config = dict(
    d_model=256,
    head_dim=64,
    activation='swiglu',
    qk_norm=False,
    attn_scale=0.125,
    tie_embeddings=False,
    parallel_block=False,
    init_std_qkv=0.0277,
    init_std_down=0.00296,
    beta1=0.95,
    weight_decay=0.083,
    lr_head=0.0503,
    final_lr_fraction=0.0,
)
Each number is 128 + 24 x the weight over its row's rms, rounded and kept within 0 to 255. Layers, rows and columns count from 0. The size above them is the row's rms in percent of the matrix's.

# layer 7 MLP down (transposed), 704x256, rms 0.124, rows 93-101, columns 0-255
size [ 96 101  97  94 103  99  98 100 102]
[[124 152 106 141 114 101 133 167 132 119 154 172 127 154 100 119 127 116 156 118 137 120 134 132 137  54 104 142 109 142 123 117 171 110 140 134 124 105 123 111 128  83 114 136 153 136  85 106 104  60 105 130 114 164 141 128 130 173 106 105  86 170 107 156 107 129 166 126 145 152 133 128 114 110 179 131 101 161 100 101 124 181 119 134  88 110 178 164 114 160 144 120 138 126 169 126 111 107  85 157 174 136 109 137 161 124  90 154 152 115  96 145 138 128 126 147 108 146 155  93 164 136 165 142 138  60 101 125 105 122 146 129 105 139 131 106 159 126  72 114 149 180 116 144 143 139 173 100 124 105 130 118 128 149 162 131 123 109 102 138 141 120  98 122 133 159 149 153 140 103 136 123  72 160 164  91 152 179 125 133 121 132 117 128 101 125 117 133 147 164 124 163 114 123 101 110 175 120  82 149 150 150 133 122 118 128 117 102 128 179 118 134 136 125 136 135 133  86 106 124 107 149 131 136 126 119 152 157 117 125 124  65 113 170 137 155 125 150  92 107 132 150  89 110 123 107 105 118 123 134 141 130 127 111 125 141]
 [161 119  83 151 131 137 107 115 137  77 155 117 130 137 138 100 148 154 122  94  96 157 102 130 175  40 177 131 128 109 152 106 128 114 136 123 142  95 111 133 148 144 145 135 116 199 116 161 104 151 142 173 122 106 110 158 127 127 162 169 112 165 110 142 170 165 136 149 107 106  89  89 172 130 152 103 144 139 112 100 142  89 118  75 171 194 125 130 142 141 128 101 144 162 111 145 109 124 123 136 105 143 114  94 157 169 138 149 148 146 135 103 148 128 121 138 102 119 114 109 106 130 125 152 134 106 142 152  81 114 108 133 152 120 111 140 141 106 104 132 103 128 162 148 137  98 106 122 142 122 129 147 110 112 109 148 129 143 109 118 144 119  87 112 129 104 140 134 107 120  99 100 159 129 134 135 117 163 140 139 155 148 156 148 100 144 139 135  88 115 100 159 115  99 109  67 131 117 126 167 135 132 124 119  92 105  84 128 125 127 115  99 125 125 157 159 115 119 153 156 141 154 135 127 115 134 117 126 151 158 127 109 136  96 151 132 150 113 111 106 153  90 182  92 116 110 110 114 130 141 171 145  90 139  87  74]
 [118 136 142 127  75 130 143 155 127 103 119 108 124 150 142 107  93 113 136 152 141 142 114 133 187  46 129 149  79 152 140 129 153 108 126 132 153 122  73 159 128 130 148 129 144 112 164  82 115 152 125 118 144 124 146 141 140 126 119 118 184 118 126  80  88 117 161 108 120 112 135 162 130 104 158 145 128 141 131 150 132 151 106 116  71 144 162 138 109 139 151 112 171 103 161 146 136 103 132 145 136 142 136 135 163  79 110 126  70 116  88 109 120 114 162 121 174 117 126 119 103 159 126 111 115 115 122 133 120 133 115  98 111 129 131 116 131 114 111 132 128 139 102 120 173 136 119  72 143  98 150 135 110 123 170 154  95 109  98 173 106 101 157 134 101  90 117 175 175 121 132 113 102 137 105 181 149 114 136 158 154 116 124 182 155 140 120 138 172 109 138 154 101 119 164 125 116 158 138 126 177 121 148 138 103 104 150 105 106 125 148 111 127 111  93 129 154 145 128 114 119 132 143  97 152 146  95 142 120 193 139 139 145 140 134 155 146 127 116 100 120 118 130  95 107 117 144 142 138 155 131  81 142  90 115 174]
 [107 133 103  93 121 105  94 114 110 131 160 142 125 144 117 111 106 132 116 133 108  92 136 106  86 120 142 108 132 101 117 132 139 157 153 114 131 118 148 101 123 159  96 131  95 112 133 160 114 101 112 124 135 111 141 183  99 123 152  95 129 118  97 122 137 112 111 151 140 145  97 121  98 118 143 125 122 156 105 103 114 129 132 119 138  92 161 129 162 104 129 158 123 108 136 149 151 119 128 124 150 122 123  98 145 121 121 134 154 103 124 152 153  21  98 127 142 156 138 195  83 134 155 182 110 130 156 151 116 170 106  76 137 159 153 124 113 150 114 154 150 122 102 126 143 107 119 143 145  96 142 107 172 113 143 103 120 138  88 113 104 127 120 140 121 122 130 118 126  87 158 165 129 143 126 128  84 145 158 145 111 153 158 148 129 162 132  85 181 174  82 138 174 152 121 131 105 109 107 197  85 126 164 158 101 134 113 115 164 124 143 125 151 150 138  98 142 131 104 127 127 124 119  77 190 137 137 133 106 142 130 126 129  96  94 128 113 166 142 138 157 146 107 178 145 135 128  81 140 129 128 116 137 126 162 120]
 [150  90  83 126 131 119 145 106 165 110 132 154  60 165 100 185 124 124 134 111 113 159 111 155 135 125 127 127 138 143 101 127 183 116 136 130 119 109 144 147 115 149 109 131 145 121 138 121 121 151 142 142 127 146 124 107 138 130 112 136 149 133 117 152 133 180 110 123 128 143 170 162 151 128  96 142 126 141 160 169 113 174 109 163 107 125 178 138 127 130 157 125 105 105 140 128 127 111 150 142 152 128 134 127 133 147 125 104 133 147 117 106 129 172 129 134 133 159 106 129 174 142 146 125 126 133 142 141  77 120 138 129  97 140 116 161 127 134 145 128 138 179 140  97 108 135 134 126  89 148 100 130 147  77 116 120 144 153  89 108 142 105 140 128 128 104 154  90 119 139 131 136 149  91 131  98 106  96 131 118 124  86 143 145 123  88 139 172 127  90 107 107 125 150 101 191 141 141 107 131  75 130 160 135 121 114 168 120  48  95 121 121 131  77 159  89 132 130  79 129 127 144 136 145 128 109 174 157 142  88 141 145 132  94 148 105 157 123 108 103 163 125 144 121  89 147 135  63 186 105 136 116  99 104 145  83]
 [131 147 119  85 124 154 130 145 120 133 126 118 128  96 163 170 124 155 102 112 153 126 153 143 103  87 119 183 118  78 150 107  67 108 151 163 114 174 108 168 116 137 125 113 122 126 138 149 119 150 149 133 133 129 149 123 138  75 167 146  83 120 149 106 141 121 141 125 106 110 142 126 122  98 130 141  81 163 151 144  98 156 124 114 128 135 166 119 161 114 140  90 130 151 132 120  85 122  86 137 111 151 130 102 132 136 144  93 115 104 115 130  96 128 110 115 167 119 108 122  97 126 153 146 117 135 127 114 144 128 142 125 134  94 176 160 110  99 147 120 124 148 112 129 135  49 123 111 100 138 150 107 163 144 133  80  98  74 120 161 140 123 132  86 149 125  90 110 114 138 129 108 146 108 141 141 151 154 135 121  93 162 140  93 151 111 125 127 149  82 149 139 172 120  98 102 112 133 133 100 152 128 125 109 129 100 169 109 116  78 120 142 125 125 112 118 131 108 123 119 160 146 119 108 104 134 152 127 163 112 132  83 155 124 120 145 138  83  67 134 180 164  88 131 140 177 138 125 149  73 129 143  76 126 102 129]
 [134 125 142  82 120 106 117 112  90 104 145 146  86 115 133 136 149  97 145 141 121  84 106 125 171  72 110 121 125 137 156 137 101 170 134 137  93 113 122 141 115 150  87 131 120 138 149 134 164 177 155 120 129 112 136 125 167 132 122 145 146 123 152 198 141 117 109 142 125 107 126 139 130 138 151 150  66 116 143 127 134 174 182 103 114 145 104 134  81 122 118 146  96 105 157 131 136 145  81  86 165 109 135 158 140 139 146 112  83  73 119 125 115 118 123 149 113 108 112 128 136 110 127 142 118 183 126 134 128 117 185 165 112 159 129 110 105 113 152 109 179  79  88 153 107 152 136 100 136 113 160  88 165 146 169 109 163  99 140 104 124 104 155 167 111 127 148  74 118 128 118 109 116 126 109 139 128 118 121 129 129 103 149 141 136 101 132 123 117 131 154 131 115  99 178 105 162  89 126 129 118 109 114 121 130 128 153 145  91 138 135 149  98 157 139 128 133 130 121 166  86 172 134 125 164 145  79 158 116 121 143 103 144 156 117  79 118 124 123 127 114 127 112 113  86  98  82 146 149 104 125  95 121 115 132 130]
 [150 135 139 119 120 155 121 125 122 124  61 121 103 151 123 122 166 132 100 124 129 145 138 110 110 110 140 106  84 143 137 119 107 183 140 139 102 146 106 142 102 162 147 140 164 128  87 128 136 122 144 138 148  97 108 122 128  97 161 119 108 105 137 165 122 116 112 116 184 121 114 125 143 146 171 133 122 107  65 154 148 117 116 104 128 110  38  84 155 110 145 130 119 116  94 100 108 134 148 165 128  92 137 101  90 120  92 150 117 172 129 150 141 102 178 127 144  95  96 118 151  93 102 148 145 134 142 113 125 135 119 167 171 144 132 128 153 153 141 140 156  92 172 138 119 161 105 162 132 100 139 140 147 119 178 147 149  91 106 100 119 158 112 128 110  95  93 153 134 119 153 136 156 116  97 126  98 162 113 179 101 136  71 153 116 132 135 131 125 148 102 139 133 106 112  82 145 113  91  94  73  95 122 106 121 109 104 145 149 169 109 154 114 161 112 136 121 161 144 107 125 111 106 139 122 123 131 103 143 132 128 104 142 132 159  99 121 115 195 145 130 126 156 118 137 110 145 145 111 140  97 140 140 122 154 116]
 [156 116  86 144  98 138  97 161 104 155 115 195 113 140 106 172 148 173 139 143 121  74 163 137  97 139 153 129 140 109 105 130 139 165 144 146 117 159 128 161 147 123 122 131 149 107 117 137 142 114 168 154 146 115  85 135 135 143 158 138 159 128 183 111  90  92 140 139  80 128 121 120 152 122 130 137  98 125 132 141 124 130 145  93 104 122 141 116 115 147 127 127 102 124 137 186 123 109 145 124 156 149 143 169 145 108 128 140  95 191 118 104 125  82 134 155 185 154 133 129  90 149 140 125 105 125  94  93 127 131 128 138 131 116 159 114 133 100 125 172 127 127 156 140  98 123 117 118 170 106  99  94 144 133  90 131  76 112 151 171 115 168 111 137 129 154 127 114 111 139 152 129 149 164 132 105 132 107 124 108  86 108 202 107 140 117 137 113  97 142 130 136 108 128 127 110 124 130 119 117 167 132 103 161  95 134 111  93 133 166 166 131 144  96  93 114 139 163 168 129  95 122 120 155 150 114  91 133 170 152 153 152 131 138 151  91 124 142 119  87 109 155 121 119 100 126 135 123 170 103  95 155  80 120 125 120]]
# layer 7 MLP gate, 704x256, rms 0.138, rows 94-102, columns 0-255
size [ 94 100  95 102 107  97  97  97  92]
[[126 117  83 127 140 181 100 139 122  82 112 122 134 146 128 138 132 126 137 156 125 123 128  97 185 128  77 124 126  81 152 114 124 111 161  94 117 140 164 131 115 127 171  89 151 139 131 125 135 102 123 108  88 138 154 138 125 131 137  85 168 127  79 116 117 120 137 128 129 146 138 114 133 146 129 149 144 120 129 152 131  98  94 186 111 154 116  93 118  58 115 121 116 103 100  89 147  86 103 159 140 148 109 119 140  82 102 113 104 125 117 107 132 143 157 121 118 135 129 124 128 150 151 128 139 149 137 115  99 144 143 132  97 143 111 131 117  68 105 130 134 147 130 122 125 126 121 140 104 157 110 114 124 145  81  99  85 144  97 130 160 115 155 138 150  76 136 101  95 183 114  86 148 104  88 155 115 130 162 118 171 121 131 148 130  84 109  89 105 131  93 136 112 124 140 115 182 156 106  99 100 130 110 135 131  91 127 141 133 149  90 156 149 100 122  92  94  70 146 132 137 138  98  83  93  90 162 123 117 159 146 152 132 137 117 114 117 167 110 116 129  82 115 147 160 134 122  97 141 155 147 133 162 127  98 102]
 [100 102 143 127 126 161  96 128 150 157 110 159 118 123  97 178 158 158 137 126 116 143 134 163  96 102 133 132 160 116 100 151 135 179 124 117 149 121 148 145 149 153  95 129  82 137 126 167 129 140 158  83 167 138 120 121 132 117 153 160 126 116 132 142  98 150 146 104 121 149 135 121 163 102 147 175 160 117 172 146 145 121 114 114 140 151 152 129  93 149  92 142 152  96 104  83 111 138  84 115 113 116 137  86  72 133 142 114 124 171 150 150 121 143 103 129 132 183 174  81 132 166 163 128 108 148 124  91 123 153 120 140 132 133 131 122 123 127 130 105 106 130 121 131 119 134 136 161 145 148 118 154 125 108 176 154 165 126 164 129 122 140 137 137 129  92 158 107 155 140 130 169 150  94 179 128 147 170 148 103 158 132 130 113 100 150 179 175 140 136 176 173  54 133  91 111 143 115 144 140 178 125 140 112  98 158  98 124 144 152 132 122  78 135 156 150 147 102 116 109 135 131 169 134 141 112 134 101 129 121 117 156 101 144  83 140 123 132 105  95 141 129 142 116 107 147 138 134 136 128 148 115  97 118 132  94]
 [116 111 157 121 189 115 135 110 111 155 162 130  99 134 119 114 122 106 124  98  91 127 190 127 158 105 167 133 115 159 147 114 134  81 141 110  87 121 130 173 162 169 152 148 141 148 121 164 130 163 136 106 128 140 139 103 106 130  93 117 136 158 119 154  95 131 151 136  94 139 147 137 114 127 119 123 121 153 100 148 104 141 123 182 153 177  92 107 150 110 193 113 105 117 122 180 154 113 161 181 150 131  93 120 114 132 127 144 155 126 125 104 108 167 116 181 104 156 134 107 106 128 131 120 162 125 115 119 110 108 128 172 126 162 111 117 152  79 161 154 141 125 140  98 126 130 122 158 128 151 149 159 131  85 134 135  71 162 144 139 179 115 142  87 132 101 118 162 146 121 144 112 141 137 148 130 107 171 138 138 137 149 130 128  94 125  66  69 137 124 120 114 131 131 113 111 127 134 110 130 115 142 163 137 119 140 139  91 102 124  99 149 131 198 131 102 100 162 117 153  91 138 107 139 129 136 134 140 146 167 153 134 143 133  89 126 143 141 133 142 118 142 146  98 144 152 126 126 136 135 111 131  74 111 109  94]
 [117 128 172 161 132 137 118 146 121 136 109 147 140 153  97  98 101 137 156 115 133 117 145 142 132 145 141 115 146 187 169 143 204 121 171 112 149 132 139 128  99 119 140 151 148 115 117 154 128 153 128 118 152 128 124 161  72  87 196 116 159 132 103 125  95 104 134 129 131 126 114 138 101 124 157 128 134 106 158 155 127 143 127 142 121 100 108 120 104  96 119 137 111 121 139 160  83 108 126 166 132 137 128 163 121 117 116 156  81 113 156 137 107 129 142  97 109 132  95 186 132 134 120 150 131 127 109 124 111 147 148 131 115 102  93 128 162 158 127 130  73 142 132 120 123 142  95 120 151 137 101 167 124 138  96 151 151  83 129 110 133 146 183 138  95 146 138 152 124 142 133 136 167 133 135 158 134  73  80 142 129 129 147 130 133 156  87 132 150 109 140 142 123 111 128 114 114 156 125 131 158 108 122 123 131 174  73  94 160 150 125 151  52 112 131 181 174 126 153 129 160 148 143 172  73 152 140 114 119 145 117 133 114 155 113 115 163 157 138 116 114 125 136 109 143 162 156 149  91 114 132 133  89  81 132 151]
 [127 170 137 132 134  74 128 100 156 128 121 125 122 123 114 132 165 126 152 128 131 122 164 119 147 117 111 122 130 130 138 165 150 124 104  84 138 153 100 121 132 142 183 103 118 178 114 166 130 114 119 123 157 141 149 122 110  93 134  41  96  94 161 141 132 161 148 112 132 128 125 150 120  92 123 118 137 146 163 128 131 117 175 150  76 152 145  69  93 123 129 158 108 115  86 130 126 126 129 117 102 132 122 121 153 113 139 134  91 171 133 153 144 127 155 132 128 136 130 137 120 170  69 116 124 134 152 149 115  81 119 115 133 180 157 122  81 137 132 153 141 134 124 125 167 103 111 156  87 132 123 126 110 134 164 123 101 129 136 114 142 115 174 117 167  95 121 131  94 148 164 104 168 134 132  98 103 154 133 155 141 164 128 151  73 145 145 108 139 155 127  82 142 112 124  91 123 178 104 129 119 114 109  72 178  98 106 154 106  72 152 133 121 138 154 158 144 111 122 132 128 124 102 159 128 172 114 114 138 101 121 161 134 103  79 173 161  96 140 127 123 148 141 151 129 117 136 143 137 124 147 117 118 137 132 144]
 [113 144 120 141 115 187 102 138 117 122 130  77  87 115 161 154 106 112 160 141 135 122 107  83  95  94 110 141 133 167 116 138 119 125 139 145 129 158 138  99 177 130  98 141 155 149 117 126 107 141 163 118 143 157 140 110  98 140 175  87 122 128 123  98 103 139 119 165 142 158 136 131 105 130  80 125 163 121 124 101 107 160 130 138  92 116 151 131 114  97 112 107 116 110 169 123 165 128 160 163 160 150 132 104 120 123 119 135 125 172 115 143 144 100 104  85  90 123 177 124 126 135 174 116  97 138 138 121 155 120 110  77 133 133 120 152 117 126 140 148 136 148 158 129 105 140  68 146 101 157 173 170 116 167  78 158 173 150 130 115 120 121 118  86 112 105  98  99 130 111 153 155 141 141 127 184  96  92 117 107 143 151 132 158 118 131  95 139 148 109 146 136 135 122 143 141 112 152  80 107 127 131 102 121 133 102 131 109 114 133 149 162 142 174 133 127 112 131 133 149 108  96 104 124 124 136 130 103  99 158  67 127 130 112 125 154 135 109 166 124 134 122 179 156  95 119 130 125 123 197 119 101 165 124 114 155]
 [105 141 120 124  90 102 106 126 158 127  97 133 141 135 120 159 121 142 166 101 122 156 132 134 122 155 146 159 156 108 115  88 184 110 134 120 116 105 137 128 179 115 125 101 127 129 115 134 146 119 139 116 146 137  98 101 131 136 165 161 128 148 118 171 161 126 122 144  98 189 133 120  94 105 118 124 146 118  94 129 100 139 178 140 119 126 126 160 120 143 135 103 125 117 111 111 130 142 129 104 142 105 148 142 134 133 148 136 140  81 163 111 117 109 131 106 133 129 112 126 143 102 152 114  94 119 123 159 194 132 112 139 104 120 169  87 103 118 149 165 146 162 104 140 129 116 148 117 148  92  93 120 157 142 157 121 127  99 146 161 171 103 171 109 115 144 146 155 130  85  80 122 155 148 114 130 108 105 136  99 124 102 138 136 126 131 173 135 142 112 141 104 103 165 167 112 175 130 120  72 115 138 122 157 112 120 127 213 138 158 123 129 101 124 152 123 115  94 122  82 162 141 157 102 124 169 143 148 123 150 120 118 159 172 164 119 106 167 123 138 111 134 110 109 143 123 125 147  84 118 158 109  85  98  46 148]
 [122  90 119  92 152 121 131  91 106 172  97  71 133 127 111 135 138 106  97 148 147 140 122 152 133 142 132 104 122 115 153 118 124 107 117 162 147 124 173 123 113 117  93 119 109 135 124 175 160 110 135 140 108 160 137  99 125 129 130 111  98 116 121 148 104 108 108 116 142 111 116 132  89 174 104  99 104 140 117  91 133 130 147 117 179 132 128 127 121 120 136 128 130 185 100 133 115 130 124 150 164  82 148 166 118 132 120 135 165 151 158 166 132 140 125 118  88 121 114 123 162 105 139 160 140 145 120 112 138 172 183 157 143 105 108 122 119 168 126  94 117 160 139 126 123 150  63 172 141 114 159 139  96 129 141 162 150 147 123  88 150 191 135 116 122 119 115 137  67  97 108 131 112 130 168 163 146 153 118 123 165 138 105 104 105 161 132 110 115 140 137 116 111 110  92 142 120 122 115 151  82 134  96 147 122 123  83 150 158 145 147 151 151 143 138 134 144 104 114 128 128 105 144  76 145 111 144 152 106 131 151  99  76 171 111 117 140  86 124 118 160  78 118 157 125 149 137 142 158  88 160 118 114 149 190 108]
 [120 107 130 177 161 131 164 108 123 183 158 112 142 103  97 114 155 147 142 109 112 141  93 147 120 116 144 141 182 134 137  97 107 146  83 119  99 135 161 175 102 126 117 127 125 128 142 144  92 135 133 142 147 114 185 167 137 147 142 142 109 119 122 134 137 113 130 139 150 138 125 144 126 143 151 155 164 161 162 132 119 137 128 141 120 121  90  98 114 147 134 151 153  70  89 143 121 120  87 131 157 175 123 114  94 120 138  89 134 121 110 106 102 152 168 142  99 142 113 129 125  74 125 148 160 142 123  98 118  75 106  95  96  94 160 108  84 127 152 162 117 117  88 115 124 140 141  96 106  74 142 134 117 110 144 133 168 115 105 129 146 121 100 133 112 152  79  95 115 118 160 108  93 126 117 149 157 143 127 120 124 113 152 110 171 165 133 130 150 159  74 138 136 124  97 140 152 112 124 138 156 139 171 179 108 114 119 114 146 140 142  83 118 137  95 135 165 111 106 101 132 122 173 141 143 167 152 140 153 108 128 112 141 137 119 138 132 146 159 139 143 114 116 102 151 117  99  91 111 121 152 113 184 118  92  73]]
# layer 7 MLP up, 704x256, rms 0.136, rows 94-102, columns 0-255
size [ 96 109  86 100 109  90 100  97  93]
[[146 115 112 131 137 117 115 156 106 163 129 123 101 149  84 126 120 142 109 126  97 152 156 142 100 158 103 129 156 156 125 148 138 116 110 126 161 144 120 108 163  92 173 147 109  81 109 132 131  67 135 144 136  97 160 132 157 169 153  86 106 136 155 109 133 142 160 152 116 109 150 104 125 182  92 134 144 108  88 162  86 134 122  77 142 136 199 174 120 127 118 120 143 181 161 123 109 138  91 114 114 127 154 165  77 114 121  99 127 104 127 125 159  67 126  94 117 137 146 148 130 109 114 106 100 130 134 153 114 116 129 135 120 144 150 137 157 105 143 112 142  96 143 138 115 108  96 148 156 132 108 145 157 117 104 135 124 151 109  92  88 149 140 136 142 141  93 108 187 134 104 141  74 148 116 164 146 133 141 145 150 118 123 156 128 161 139 104 145 129 157 129 185 143  99 167 119 156 112 111 121 121 127 100 133 149  98 141 118 157 140 129 105 168 106 135 145 135 118 141 149 124  86 126 149 155 101 125 119 143 155 143 121 170 135 179 111 152 161 159 117  93 146 124 107  87 116 111 107 101 107 105 131 104 150 157]
 [131 107 139 147 102 184 156 164 142 147 103 150 118 117 110 141 118 130 129 147 160  83 107 148 177 142  98 118 174  86 137 155 132 157 115  69 120 126 141 151 112  83 110 123 118 123 124 168  93 160  92 113 163 148 155 158 128  94 169 108 142 138 160 133 131  82 152 142 121 128 134 164 123 115 150 161 127 118 137  95 129 130 114 150 108 113 159 100 154 138 128 120 163 154  99 111 104 124  63 114 140 118 128 103 114  70 147 120 118 160 128  97 120 107 155 173 199 161 143 120 115 167 123 114  91 126 113 133 145 131 118 111 139 153 110 116 126 126 125 144  84 122 105 155 145 127 117  99 140 112 144 165  97 148 151 161  93 119 158 150 104 142 117 145 141  85 141 168 151 142 134  88 133 147 153  98 114 157 120 128 105  94 141 123 147 137 145 136 127 131 111  99 130 101 176  97 147 189 128 147 156 137 150 113 100 149 115 134 127 103 106 120 153 167 173 141 174  94 121 159 144 123 144 121 120 132 163 154 112 153 176 144 102 132 132 101 125 120 135 157 147 128  98  96  89 139 122 147 140 136 115 115 153 111 120 100]
 [127 144 128 137 132 122 125 175 101 118 104 124 133 150 148 161 127 155 124 143 151 145  95 145 100 156 175 134 138 128 124 123 112 156 126 140 169 121 105 135 117 129 130 135  89 153 142 123 134 175 146 117 170 114 122 127 130 120 137 136 119 136 146 140 100 136 135 107 159 131 137 112 150 131 175 122 143 121 119 121 145 134 135 116  87  93 158 141 136 122 120 135 165 134 134 117 132 155 118 141 109  83 139 162 118 114 148 101  92 165 115 135 140 110 130 104 161 122 153 126 152 128 117  90 110 114 193 159 150 141 124 104 115  95 123 115 100 122 106  96 120 150  95 100 139 181 123  78 146 100 142 118 158 157 166 101 155 106 168  94 123 119 151 145  94 142 175  76 141 100 147 139 151 114 108 179 158 145 128  65 143  95 104 130 146 162 134 146 121 127 109 144 127 159 172 140 166 119 138 133 100 140  79 108 117 135 131 142 133 125 176 142 134  58 127 128 113 104 121  94 130 109 140  80 177 115 151 140 126 111 128 115 133  91 128 129 117 101  79 177 146  81 137 175 133 152 138 165 140 109 160 126 191 114  80 134]
 [117 108 136 117  87 123 116 110 149 159 147 138 147 112 113 125 110  77 117 118  86  95 169 174 137  90 123 106 157 123 131  95 157 139 104 133 125 139 114 167 142 147 146 149 120 160 148 148 170 138 167 153 114 175 132 108  57 131 121 129 169 151 146 143  87 160 131 112 119 157 126 130 122 125 126 123 128 102 146  90  99 168 165 131 155 114 101 150 111  92 126 138 115 130 150 114 143 103 129 113 139 171 111 105 147 107 179 125 124 139 150 111 115 127 103  95 114 133  97 112 127 138 118 108  83 168 107 134 112 179  78 123  84 159 144  91 127  97 152 143 124 122 141 131 143 108 109 166 165 101 118 170 114 112 151 154 181 132  95 168 127 119 134 178 116 111 119 129 164  82 147 130 145  94 126 160 133 131 133 125 116 121 126 139 116 159 125 136 132 127 100 136 134 138 149 162 145 140 175 158 152 100 122 119 164 156 122  61 123 119 108 154 123 109 169 135 130 141 118 129 138 149 138 151 114 129 126 131 146 128  67  77 123 157 105 172 130 131 147 155 136 129 101 110 112 123 166 155 175 147 118 138 157 159 129  93]
 [166 159 129 185 144 122 138 154 100 157 136 101 115 122 104 167 107 112 108 154  96 121 190 135 124  86 128 105 118 110 125 166 114  99 123 114 132 127 108 164 131 162 123 140  96 135 121 132 124 100 142 120 164 123 158 116 130 123 143 142 180 123 173  92 132 142 138 121 138 113 122 122 132  98 121 124  96 133 120  99 162 111 115 123 136 126 164  88 123 160 133 104 153 128 165 127 139 195 116 104 108 135 117 141 120 114  98 120 154 116 123 118 119 133 172 113 128 123 117 145 126 168 113 141 114 156 161 164 142 100 137  56 119 174 130 150 108 151 126 140 128 166 139 126 139 130 121 151 126 123 171 160 103 145 106 154 107 101 141 141 132 134 171  99 105 111 116 148 116 113 121 120 142 146  48 141 126 122 117 127 141 131 173 116 139 159 119 105 125 169 132  96 150 124 127 116 107 130 123 132  95 141 133 123 163 110 170 192 159  72 152 151 110 116 110 167 129 106 119 118  88 143  84 126 119 108 109 170 145  95 120 152  80  99 155 139 158  94 129 136 164 164 136 119 137 165 108 144 132 136  87  68 116 115 116 157]
 [ 72 162 157 114 103 122 139 114 113 108 147 106  80 107 126 176 176  79 148 174 127 132  96  67 159 102  99 106  80 148 112 129 130 150 104 139 109 115 135 153 145 128 100 150 100 135 122 124 128 145 110 117 139 163 110  87 125  97 140 123 123 145 174 151 158 155 160 134 112 111 123 124 173  94  76 135 103 116 110 107 104 163 123 117  85 121 147 178 124 142 123 117 127 121 153 141 155  93  96 156 155 128 145 125 135 142 128 115 167 123 105 166 179  88 119 120  84 133 126 153 177 140 148 125 135 132 186 137 151 115 173 113 124 154 131 123 135 127 133 143 114  58 159 137  96 128 137 121  99 132 164 102 152 165 156 140 138 120 161 140 128 130 123 168 126 154 150  90 129 126 160 120 132 133 132 116 151 115 152 122  96 124 118 102 145 179 124 158 146 121 120 130 130 137 170  82 151 135 147 106 117 134 107 125 110 118 173 168 111 182 143 104 115 152 152 139 142  94 141 112  88 127 119 155 110 114  80 124  98 137 112 112 132 145 129 132 146 127 120 134 117 162 148  82 104 128  98 156 129 146 136 143 130 136 129 124]
 [ 97 119 106 155 113  90  99 128 144 142 104 163 141 122 125 137 110 118 100 157 106 158 144 159 101 146 132 193 138 121 159  89 154  98 134 140 121 125 134 131 175 144 126 114 101 136 119 141 123 127 125 135 115 117 122  96 149 155 155 155 140 185 136 133 110 103 185 126 124 145 134 133 144  84 166 138 127 128 114 131  83 141 145  92 118 198 117 159 100 168 143 169  75  91 102 120 118 133 135 118 175  90 143 139 137 105 148  91 124  95 131 102  99 114 109 119 147 121 120 112 115 143 131 106  83 129  95 108 164 152 134 138  78 132 134 112 141  96 122  99 101 152  98 120 111  79 127 126 127 124  81  87 139 141 108  99 103 150 165 148 135 108 156  97 113 163 123 122 147 115  98 142 157 127 153  82  80 106 157  98 136 143 122 103 152 152 112 122 151  99 147 142 120 130 147 118 138 132 113 146 119 133 119 158 136 151 151 177 131 110 103 169  90 122 165 142 154 149 108 132 105 120 122  98 149 191 128 117 143  80 167 115 148 124 118 130 111 149 153 113 146 107 137 101  99 134 149 139 152 138 152 129 130  71  98 139]
 [ 81 143 120 112  89 137  96 133 123 109 144 171 132  91  87 126  70 128 158 110 127 143 112 143 138 118 127 114 163 153 149  95 142 109  94 140 150 136 145 169 133 138 109 151 121 155 116  94 142 136  88 173 118  94 141 124 109 138 133 127 135 133 151 141 109 115 194 124 143 135 114 114 125 112 123 174 113 127 140 102 159 113  96 174 105 134 121 102 153 137 140 159 164 116 122 118 127  98 189 130 132 148  96 110  92 136 162 111 117  99 138 120  98 107 131 149 127 117 121 128 144 139 110  74 129 114 116 105 119 114 115 131 170 109 119 165 152 125 147 130 126 112 145  98  94 143 143  64  99 140 100 129 155 130 152  99 162 125 127 125 103 118 160 137 119  97 135 117  98 114 156 164 148  92 118 120 173 130 165 154 138  97 146 157 147 106 152 113 114  88 181 120  82 138 130  44 108 146  96 141 140 122 101 126 143 178 133 141 147 151  94 150 123 138 152 129 104 119 155 166 140 113 115 163  95 176 126  75 116 117 156 149 153 153 122 131 134 144 125 103 104  84 105 133 107 125 108 124 136 135 155 104 147 115  93  94]
 [106 131 114 118 154 141  94 114  95  94 144  72 163 101 130 170 150 127 152 131 145 129 124 157 150 118  79 130 129 119 114 137 129 143  89 140 109 114 185 143 171 175  98 158 123 127 115 151 131 112 147 116 136 147 148 120 123 145 187 116 151 129 111  97  94 136 149 142 128 107 109  81 146 118 114 155 127 118 157  97 129 124 151 140 109  95 162 144 165 163 146 131 135 138 171 129  99 126 145 144 125 153 127 170 122 138 126  97 130 155  88 113  82 158 128 175  83 135 115  90 128 171 141 179 177 139 164 135 117 145 158 126 142 143 118  87 134 123 158 102 111 108  82 118 114 112 127 129 117 112 140 108 114  97 136 133 115 104 121 129 133 181 112 130 116 130 135 105 112 122 114 125 149 124 131 110 125 129 137 114 123 129 121 105  95 131 114 123 160 151  67 115 122 142 159 164 113 125 132 110 146  93 177 131 171 154  72 126 159 120 104 171 111 121 120 156 163 119 162 114 147 132 179 102 161 158 108 175 137 138 144 149 124  99 103 127 140 170 162 115  86 112  88 153 171 126 150 128 100 113 138 136 149 112 147  89]]